python train.py --n_layer=9 --d_model=64 --n_head=2 --n_kv_head=2 --head_dim=32 --d_mlp=256 --vocab_size=2048 --activation="tanh_gelu" --norm="layernorm" --norm_place="pre" --norm_eps=1e-05 --positions="rope" --rope_base=10000.0 --rope_fraction=0.5 --qk_norm=false --attn_scale=0.177 --bias="none" --tie_embeddings=false --parallel_block=true --init="uniform" --init_std_qkv=0.0625 --init_std_o=0.0625 --init_std_up=0.0625 --init_std_down=0.0 --optimizer="muon" --lr=0.00827 --lr_mult_qkv=0.5 --beta1=0.95 --lr_head=0.0101 --grad_clip=1.0 --warmup_steps=200 --schedule="wsd" --decay_fraction=1.0 --decay_shape="linear" --final_lr_fraction=0.05 --batch_tokens=16384 --seq_len=512 --doc_mask=false --train_tokens=83140000 --steps=5075 --dataset="wikipedia_en"
Each number is 128 + 32 x the weight over its row's rms, rounded and kept within 0 to 255. Layers, rows and columns count from 0. The size above them is the row's rms in percent of the matrix's.

# layer 3 MLP down, 64x256, rms 0.0286, rows 0-48, columns 0-63
size [106  97  98  95  97 107  97  87 102 102 102  96 101  96 111 100  98 100 100 122  87  99  93 100  96 100  99 100 101 100  99 105 106  96  97 103 101  98  89  97  89  93 120  97 109  88 105  97  97]
[[132  69 119 159 131 100  74 123  95 104 125 132 133  91 172 121 132 184  87 177 141 148  98 136 161 174 134 139 122 160 133  82 135 112 165 139 130 122 146 108 114 157 146 115 116 115 109 134 111 137 157 127  70 164 125 127 135  78 139 124 126 118 139 128]
 [153 122 126 134 139 114 160 168  60 133 141 157 103 128 127 196  95 154 131 131 137  95 199 101  85 135 183 127 171 139 149  64 152 132 118 100 140 138  83 194  86 161 113  83 131 151 139 109 116 121 101 164  97  84 158 125 105 171 144 142 137 118 135  76]
 [145 113 114 165 102 172 115 191 104 122 125 116 117 173 106 175 129 157 142 173  96 111 165  76 159 144 157 185  89 158 100 136 180 187 146 106 115 148  94 150 189 130  67 144 168 185 103 175 120  81 127  74  92 161  76  96 120  90 101  92 117 171 122  66]
 [122 121 133 126 144 120 124 162 140  87 108 123 119 101  97 157 128 124 205  97 125 149 122 124 123 126 123 151 134 125  87 141 106 169 165 189 133 104  81  96 127 133 102  72 133 148 222 144 125 155 152 141 102 171 112 190 112 140 102 137  77 178 144 134]
 [108 165 124 100 119  36 139 116  72 123 137 132 117 141 145 159 103 177  71 119 123 136 130 160 110 110 168 122 137 158 158 121 122  94 162  95 157  98 110  56 141 140 171 154 127 183 167 141  86 112 146 180 147  76 111 125 114 151 192 131 104 151 109 114]
 [164 149 150 145 166 108 151 135 170 130 143  82 165 144  88  99  99 148 130 131 149 139  39 148 157  74 110 105 179  73 133  97  67 133 152 159 111 102 160 152 100 113 131 109 159 102 143 140 145 165 126 138 145  83  68  56 160 168 110 127 120 148 183 108]
 [112 114 134  97 105 122  76 107 121 136 204 104 157  95 149 144 121 131  97 145 115 130 116 133 144 116 146 109  87  91  95  89 149 159 124  83  97  90 117 175  79 121 148 133 139 167  95  77 118 101  96 102 107  85 159 120 137 140  94 209 142 178 168 127]
 [185 126 107 103 116 142 139 102 130 156 124 199  47 173 116 155  84 194  81 136 125  84 174 133 115 188 158 138 127 164 146 106 147 106 113 134 187 138 149 129 149 127  75 104 114 136  99 113 138  73 137 109 136 126 123 101 164 147 150  94 143  89  97 120]
 [ 51 122 114 156 118 103 131 141  61 178 178 161 162 124 138  71 155 127  81 168 156 100 142 110 178  44 136 157 101 113 121 123  85 135 143  89 131 142 148 128 157  97 119 133  94 174 126 194  99 151 132 137 157 137 105 101 139 165 150 112  84 131 137 176]
 [174 119 176 104 140 104 158 116 144 156 167 137 104 156 118  74  81 167  91 102 131 142 129  55  41 166 151 109 175  96 154 154 162 150 117  95  93  60 171 157 107 123 172 112 140 170  66 147 164 154 128 170 170 132 163 163  49 154 178 125 139  87 155  94]
 [135 102 145 133 134 119 108  95  59 189 170 146  92 169 129 121 103 139  72 157 113 186 163  97 164 103 171 107 136 155 111 152 213  95 130 146 157 124 120 157 201  97  93 151 175  63 141 144  80 110 134 143 114 144 156  81 143 120 117 122 122 103  88 151]
 [115 119 171 104 152 111  97  68  89 168 106 122 154 155  82 153  97 169  90 158 146 135 102 135 116 136  72 122 124  76 135 140 136 159  95  94  84 173 132 135 118 131  97 116 161 140 127 115 104 141 121 100 170 155 141 143 161  92 110 115  91  79 128 104]
 [129 122 136 135 137 119 122  85 160 139 103  94 173 120 125 119 171 108 126  92 151 133 137 115 128  53 108 149 192 152 154 109 129 166 125 141 122 108 117  85 109 143 123 116 121 115 120 130  95 190 134 105 206 104  83 102 132 136 114 120 114 135 114 112]
 [142 156 104 117 107 157 122 183 156 164 156  92 127 213  96 103 116  47 217 117 110 134  98 162 138 121 118 146 153 140 161 122 143  99 155 119 121 204 137  74 108 119 103 141 111 119 125  82  84 160 101 145  59  94 125 132 139 117 122 112 125 165  99  96]
 [111  97 152  97 121 139 116 113  90 110 115 121 130 124 166 114 143  83  95  66 139 148 133 148 166  84 102 119 100 129 101  81  60 118 116 182  92 101 165 156 144  46 148 145 131 149 144 112 114 127 169 153  88 153 168 121 134  93 149 183 126  80 109 130]
 [167 131 154 119 168 137 171  86 130  86 166 135 122 100 134  80 155 127 128 119 131  72 111 166 137 140 126  33 131 168 164 181 156  41  95 129 159 112  83 126 103 155 164 109 127 142 169 128 162  97 146 135 154 183 104 196 163  89 157 139 144 185 144 122]
 [ 76  79 106 160 174 121 108 141 104 164 124 182  99 104  75 152 184 154  82  90 142 160 137 151 114 150 146 124 149 124 125 106 119 150 126 144 128 159 124 139 161 130 176 147 109 101 170 135 150 148 149  93 159  93 159 175 103 104 155 172 162 214 141 154]
 [113 158  94 109 121 116 130 114 110 145 130 104 169 155  98 124  81 169 129 127 128 133 108  93 157  77 189  91 145 133 146  80 114  68 145  74 108 193 109  87 128 122 203 122 128 107 159 126 138  69 131 146 113 112 136 137 179 128  98  99 151  78 154 114]
 [ 75 152 124 180 107 153 104 169 105 162 134 159 226  84  79 151 161 130 164 166 155 145 140 150 122 148 114 155 136 151 102 163 153  80 186 137 134 130 129 141 109 154 116 118 125 118 102 128 117 149  60 198 161 105 104 137 114 128 154 115 142 112  71 181]
 [116 137 124 121  98 179 122 159 179 102 145 131 115 136  98 132 177  96 176 155 153 149 138 113  94 167 115 131 122 130 145 142 127  91 117  92 176 118  84 144  37 121 169 173 123 153 114 158 181 101 154  90 124 185 115 132 176 131 133 124 122 158 104 124]
 [127 128  47  84 135 140 122 102  80  80 118 118 134  80 135 139 117 146 107 113 131  48 167 172  63 110 116 128 138 165 142 162 148 101 101 109 146 125 108 126 135 143 144 176 105 114 162  68 143 102  87 156 135 104 127 118 131 178 108 144 110 146 132  97]
 [130 182 134 138 140 134  78 149 195  72 126  78 109  52  65 135 108 152 170 162  71 133 138 135 107 152  95  88 150  70 159 155 152  84 159 121 124  72 111 141  83 163 165 103  93 126 156  73  59  94 124 142  63 140 139 214 136 103 163 155 109  75 178  99]
 [ 94 117 131  94 139  93  80  92 139 123 123 141 124 140  87 125 171 176 150 123 136  63 123 110  93  77 106  65 139 130 154  81  95 163 106  90 109 118 120 194 154 113 182  85 148 145 140 154  95 110 174 111 137 144 122  99 100  77 132 117 152 132 144 126]
 [107 164 128  90 156 180 110 198 113 155  67 132 130 120 134 108 122 141 136 128 129  87  94 177 155  67 127 143 178 132 123  91 122 191 119 175 123 102  60 145 142 101 179  96 131  89 178  93 156 118 108 129 105 106  57 115 144 148 108  88 191 131 115 176]
 [117 206 147 127 149 133 110 153 130  99 115 177 164 200 125 108  91 105 115 110 178 151  81 128 124 143  90 151 174 154 131 103 127  74 177 149 152  67 104 149 116 198 181 142 161 140 110  97 182 116 116 131  95 166 131 146 121 160 110 166 143 156  75 130]
 [ 64 159 110 131 117 141 139 135  66 148  99  67 146 156 104 154  74 120 188 101  52 104 121  82 117 129 168 125 158 145  95 132 133 105 122  71 135 140 112  95 132 176 125 136 129 124 202 172 104 111 144 131 103 164  94  92 152  76 142 122 170 141 182 138]
 [101 155 203 222 185 135 161  83  85 114 122 194 140 133 177  85 137 169 114 160 129 161  88 139 131 167 117 142 113 131 138 156 141 158 105 172 128 131 153 122 141 111 122 161 128 144  78 102 111  97 148 119 178  78 134  98 206 163 107 181 127 104 134 156]
 [131 187 152 180  61  90 115  91 206 119 138 133 160  48 167 127 107 169 137 125 100 100  88 107 150 140  98 149  82 120  62 125 191  90 176 160 131 162 100 163 116 168 122 126 134 115 149 125 102  93  84 122  87 113 116  91  71 110  60 123 171 156 162  99]
 [144 123 115 132 104 138 126  98 115 193 109 188  75 130 164 176 118 107 127 120 116 109  94 120 103 145  95 123 113  71 116 109 114 195  79  68 144 122 176 134 166  98 111 121  76  80 116 181 128  81 114 125 161 117 135 111 114 122 140 135 177 117  91 101]
 [117 158 126 173  92 117 192  98 116 121 130 114 137 106 124 102  82 197 124 104 187 160  89 124 113 106 116 148 114 162 146 133 122 106 157  28 163 184 107  88 120 164  74 124 148 126 113 123 126  68 121  87 118 134 141  84 116 147 121  93 142 119 156 160]
 [171 138 141 130 127 112 128 115 126 160 124 150 161  54 133 107 119 110 131 177 125 177  87 187  99 121  74 153 120 161 105 145 155 135 102  98 135  90  84 129 133 126  87 199 137 147 139  83 127  92 137  65  76  99 112 150 168 213 170 127 151 175 134 113]
 [ 60  87 197 103  79 115  85 116 157  73 127  90 135  96 165  87 134 129 118 136 177 119 124 124 176 190 122 154  78  92 157 154  47  79 122 178 137 199 145 109 100 114 101  98 173  97 128 133 112 164 165 134  90 134 161 118 129 170 146 132 105 120  76 105]
 [125 118 146 137  88  94 110 146 124 114 109 142  68 110 179 124 112 139 105 115 127  77  61 120  90 168 108 190  89 154 119 104 101 161 119 114 177  94 119 117 135 127 118 104 145 167  41 159 175 142  81 153  82 133 149 131 115 134 103 147  92  84 160 130]
 [ 76 170 155  98 160 112 160  92 160 101 177 138  84 118 112 101 135 159 106 111 124  92 141 141 172  73 115  88 170 170 136  96  71  66 185 120  98 178 126 135  90 111 147 149 108 143 120 141 133 142 201 115 193 154 161 176  82 161 127  84 127 136  96  75]
 [ 97  61 109 126 127 121 141 104 223 135 132 164 165 169  86 120  94 139 143 140 188 121 127 165  89 146 135 100  95 132 145 169 129 134  96 184  92  96 147 120  83 101  94 109 180 134 150 150 147  86 173 114 143 109 155 113 129  97 121  75 144 131 147 175]
 [160 167 208 104 130 160 114 157  71 148 147 125 110 104 152 132 160 184 118  81 129 113 120 103 132 127 107 114 136  94  83 119  99 133 146 145 150 123 151 126  86 117  86 112 138 113  96 163 129 106 130 107 115 168 122 160 158 120  99 117 143 186 127  74]
 [197  85 134 194 153 167 160 154 120 116  85 111 138 126 181 188 115 122 184 162 171 154 156  94 106  89 139 102  53 130  70 131  90 125 127  99 138 173 182  83 124 118 126 133 140 106 186 120 163 127 154 143 141 189 128 132 114 148 129 150 159  99 116 120]
 [150  66 127 195 151 167 146 145 103 121 144  77 143 129 131  95 170 102 137 149 150 161 190  91 152 115 105  95 215 108 172 123 194 171 113 222 139  80 158 146  99 122  82 124 146 168 108 106 153  95 132 120  98 180 106 129 119 120 170 142 120  86  64 103]
 [148 135 119 118 101  93  64 162 128 164 124  91  95 126 172  70 122 104  93 164 112 116 109 155  72 145 160 162 118 127 184 112 135 171 135 136 112 168 169 134 150 115 123 115  92 147 157 144 113 145 101  97 168  89 119 114 126 127 111 149 164  91 139 149]
 [103 151 113  76 156  98 153 139 119  75 161  83  41 113 104 164 152 119 159 101 158 121  98  71 143 139 173 103 120 118 128  88 117  46 148  92 133 159 158 137 160 136 157 105 134 185 118 100 134 135 151 156 156 173 171 134 161 130 123 105 151 126 128 205]
 [187 137  79 162 148 117 143 136 125 129 158 141 137 145 164 141  91  93  98 174 147 146 157 101  87  92  67 102 158 170  84 132 139 119 128 158 134 115 174 112 138 170 127 110 186 151 140 155 132 143 117 103 159 167 130 163 151  96 115 135 135 197  70 121]
 [214 110 111 150 177 169 173  97 151  81 165 133 134 107 118  55 109 124  95 128  83 143 192 127 117 181 126 108 151 142 136 115 149 161 140  99  94 132 136 112 170  89  85 141 100  85 129 216  71 150  90 142  99 116 121 179 139  86  99 131 115 131 133 129]
 [136 115 177 104 124 145  96 101  89 125 120 204 150 130 166 135 102 174 143 127 122 140  90 125 162 122 114 158 128  85 102 145  57 125 136  98  78 130  82 129 158 121 114 104 147 146 133  92  84 176 134 157  88 121 171 163 121  95 111 144 135 140  99  96]
 [104 100  53  96 117 179  95 181 135 131  73 152 168 175 103 113 123 150 138  87 139 112 110  96 185 147 137 126  81  91 145 104  86 139 117 109 112  68 149 146 126 150 121 114 125  86  94 124 140 147 107 108 139 172 114 156 129 166 113 186  90 152 140 189]
 [118  92 106 166 138 108 141 160 139  87 110 101 174 106 184 116 129 108 130 128  96 130 182 213 143 153  55 120 132 148 124 118 115 151 107 153  80  93 146 166 123 129 131 138  98 142 120  91 140 187 164 116 188 100 102 117 139 125  83 130  70 128 151 157]
 [123 121 110 122 185 141 126 145 185 121 136  85 153 154 145 153 131  74  78  56  77  86 136 117 150 249 146  70 122 147  90 163 165 167 140 140  67 179 101 136 147 126 167 106 146  92 125 112 106 139 136 132 158 117 129 113 102 152 139 133 148 108 186 135]
 [141 113 129  73 133 125 114 204 176 183 168 141  92 129 171  99 194 114 108 144  80 178 134 103 106 138  70 108 113 131  95 132 179 134  72 177 142  95 137  64 178  67 144 200 105 134 139  68 157 150 113 110 112 115 110  49 116 155 139 133 127  94 101 143]
 [ 95 114  81 141 154  88 136 170 160 108 149 105 138 131 118  90 144 114 140  86 153 116 139 108  80 151 125 110 133 106 115 161 138 160  87 168 122 128 120 112 131  78 105 106 153 166 148  97  96 138 154 104 105 186  93 107 108 109  96 137 156  33 174  96]
 [163 109 113 150 130 131 160 151 115 160  96 132 145 143  78 121 108 156 143 128  99 201  79 140 101  78 174 107 131 190 153 157 111  68  93 160 156 139 137 148  80 181 108 105  51 138 150 114 161  66  68 108  55 106 102 104 167 146 200 130  74  66 138 166]]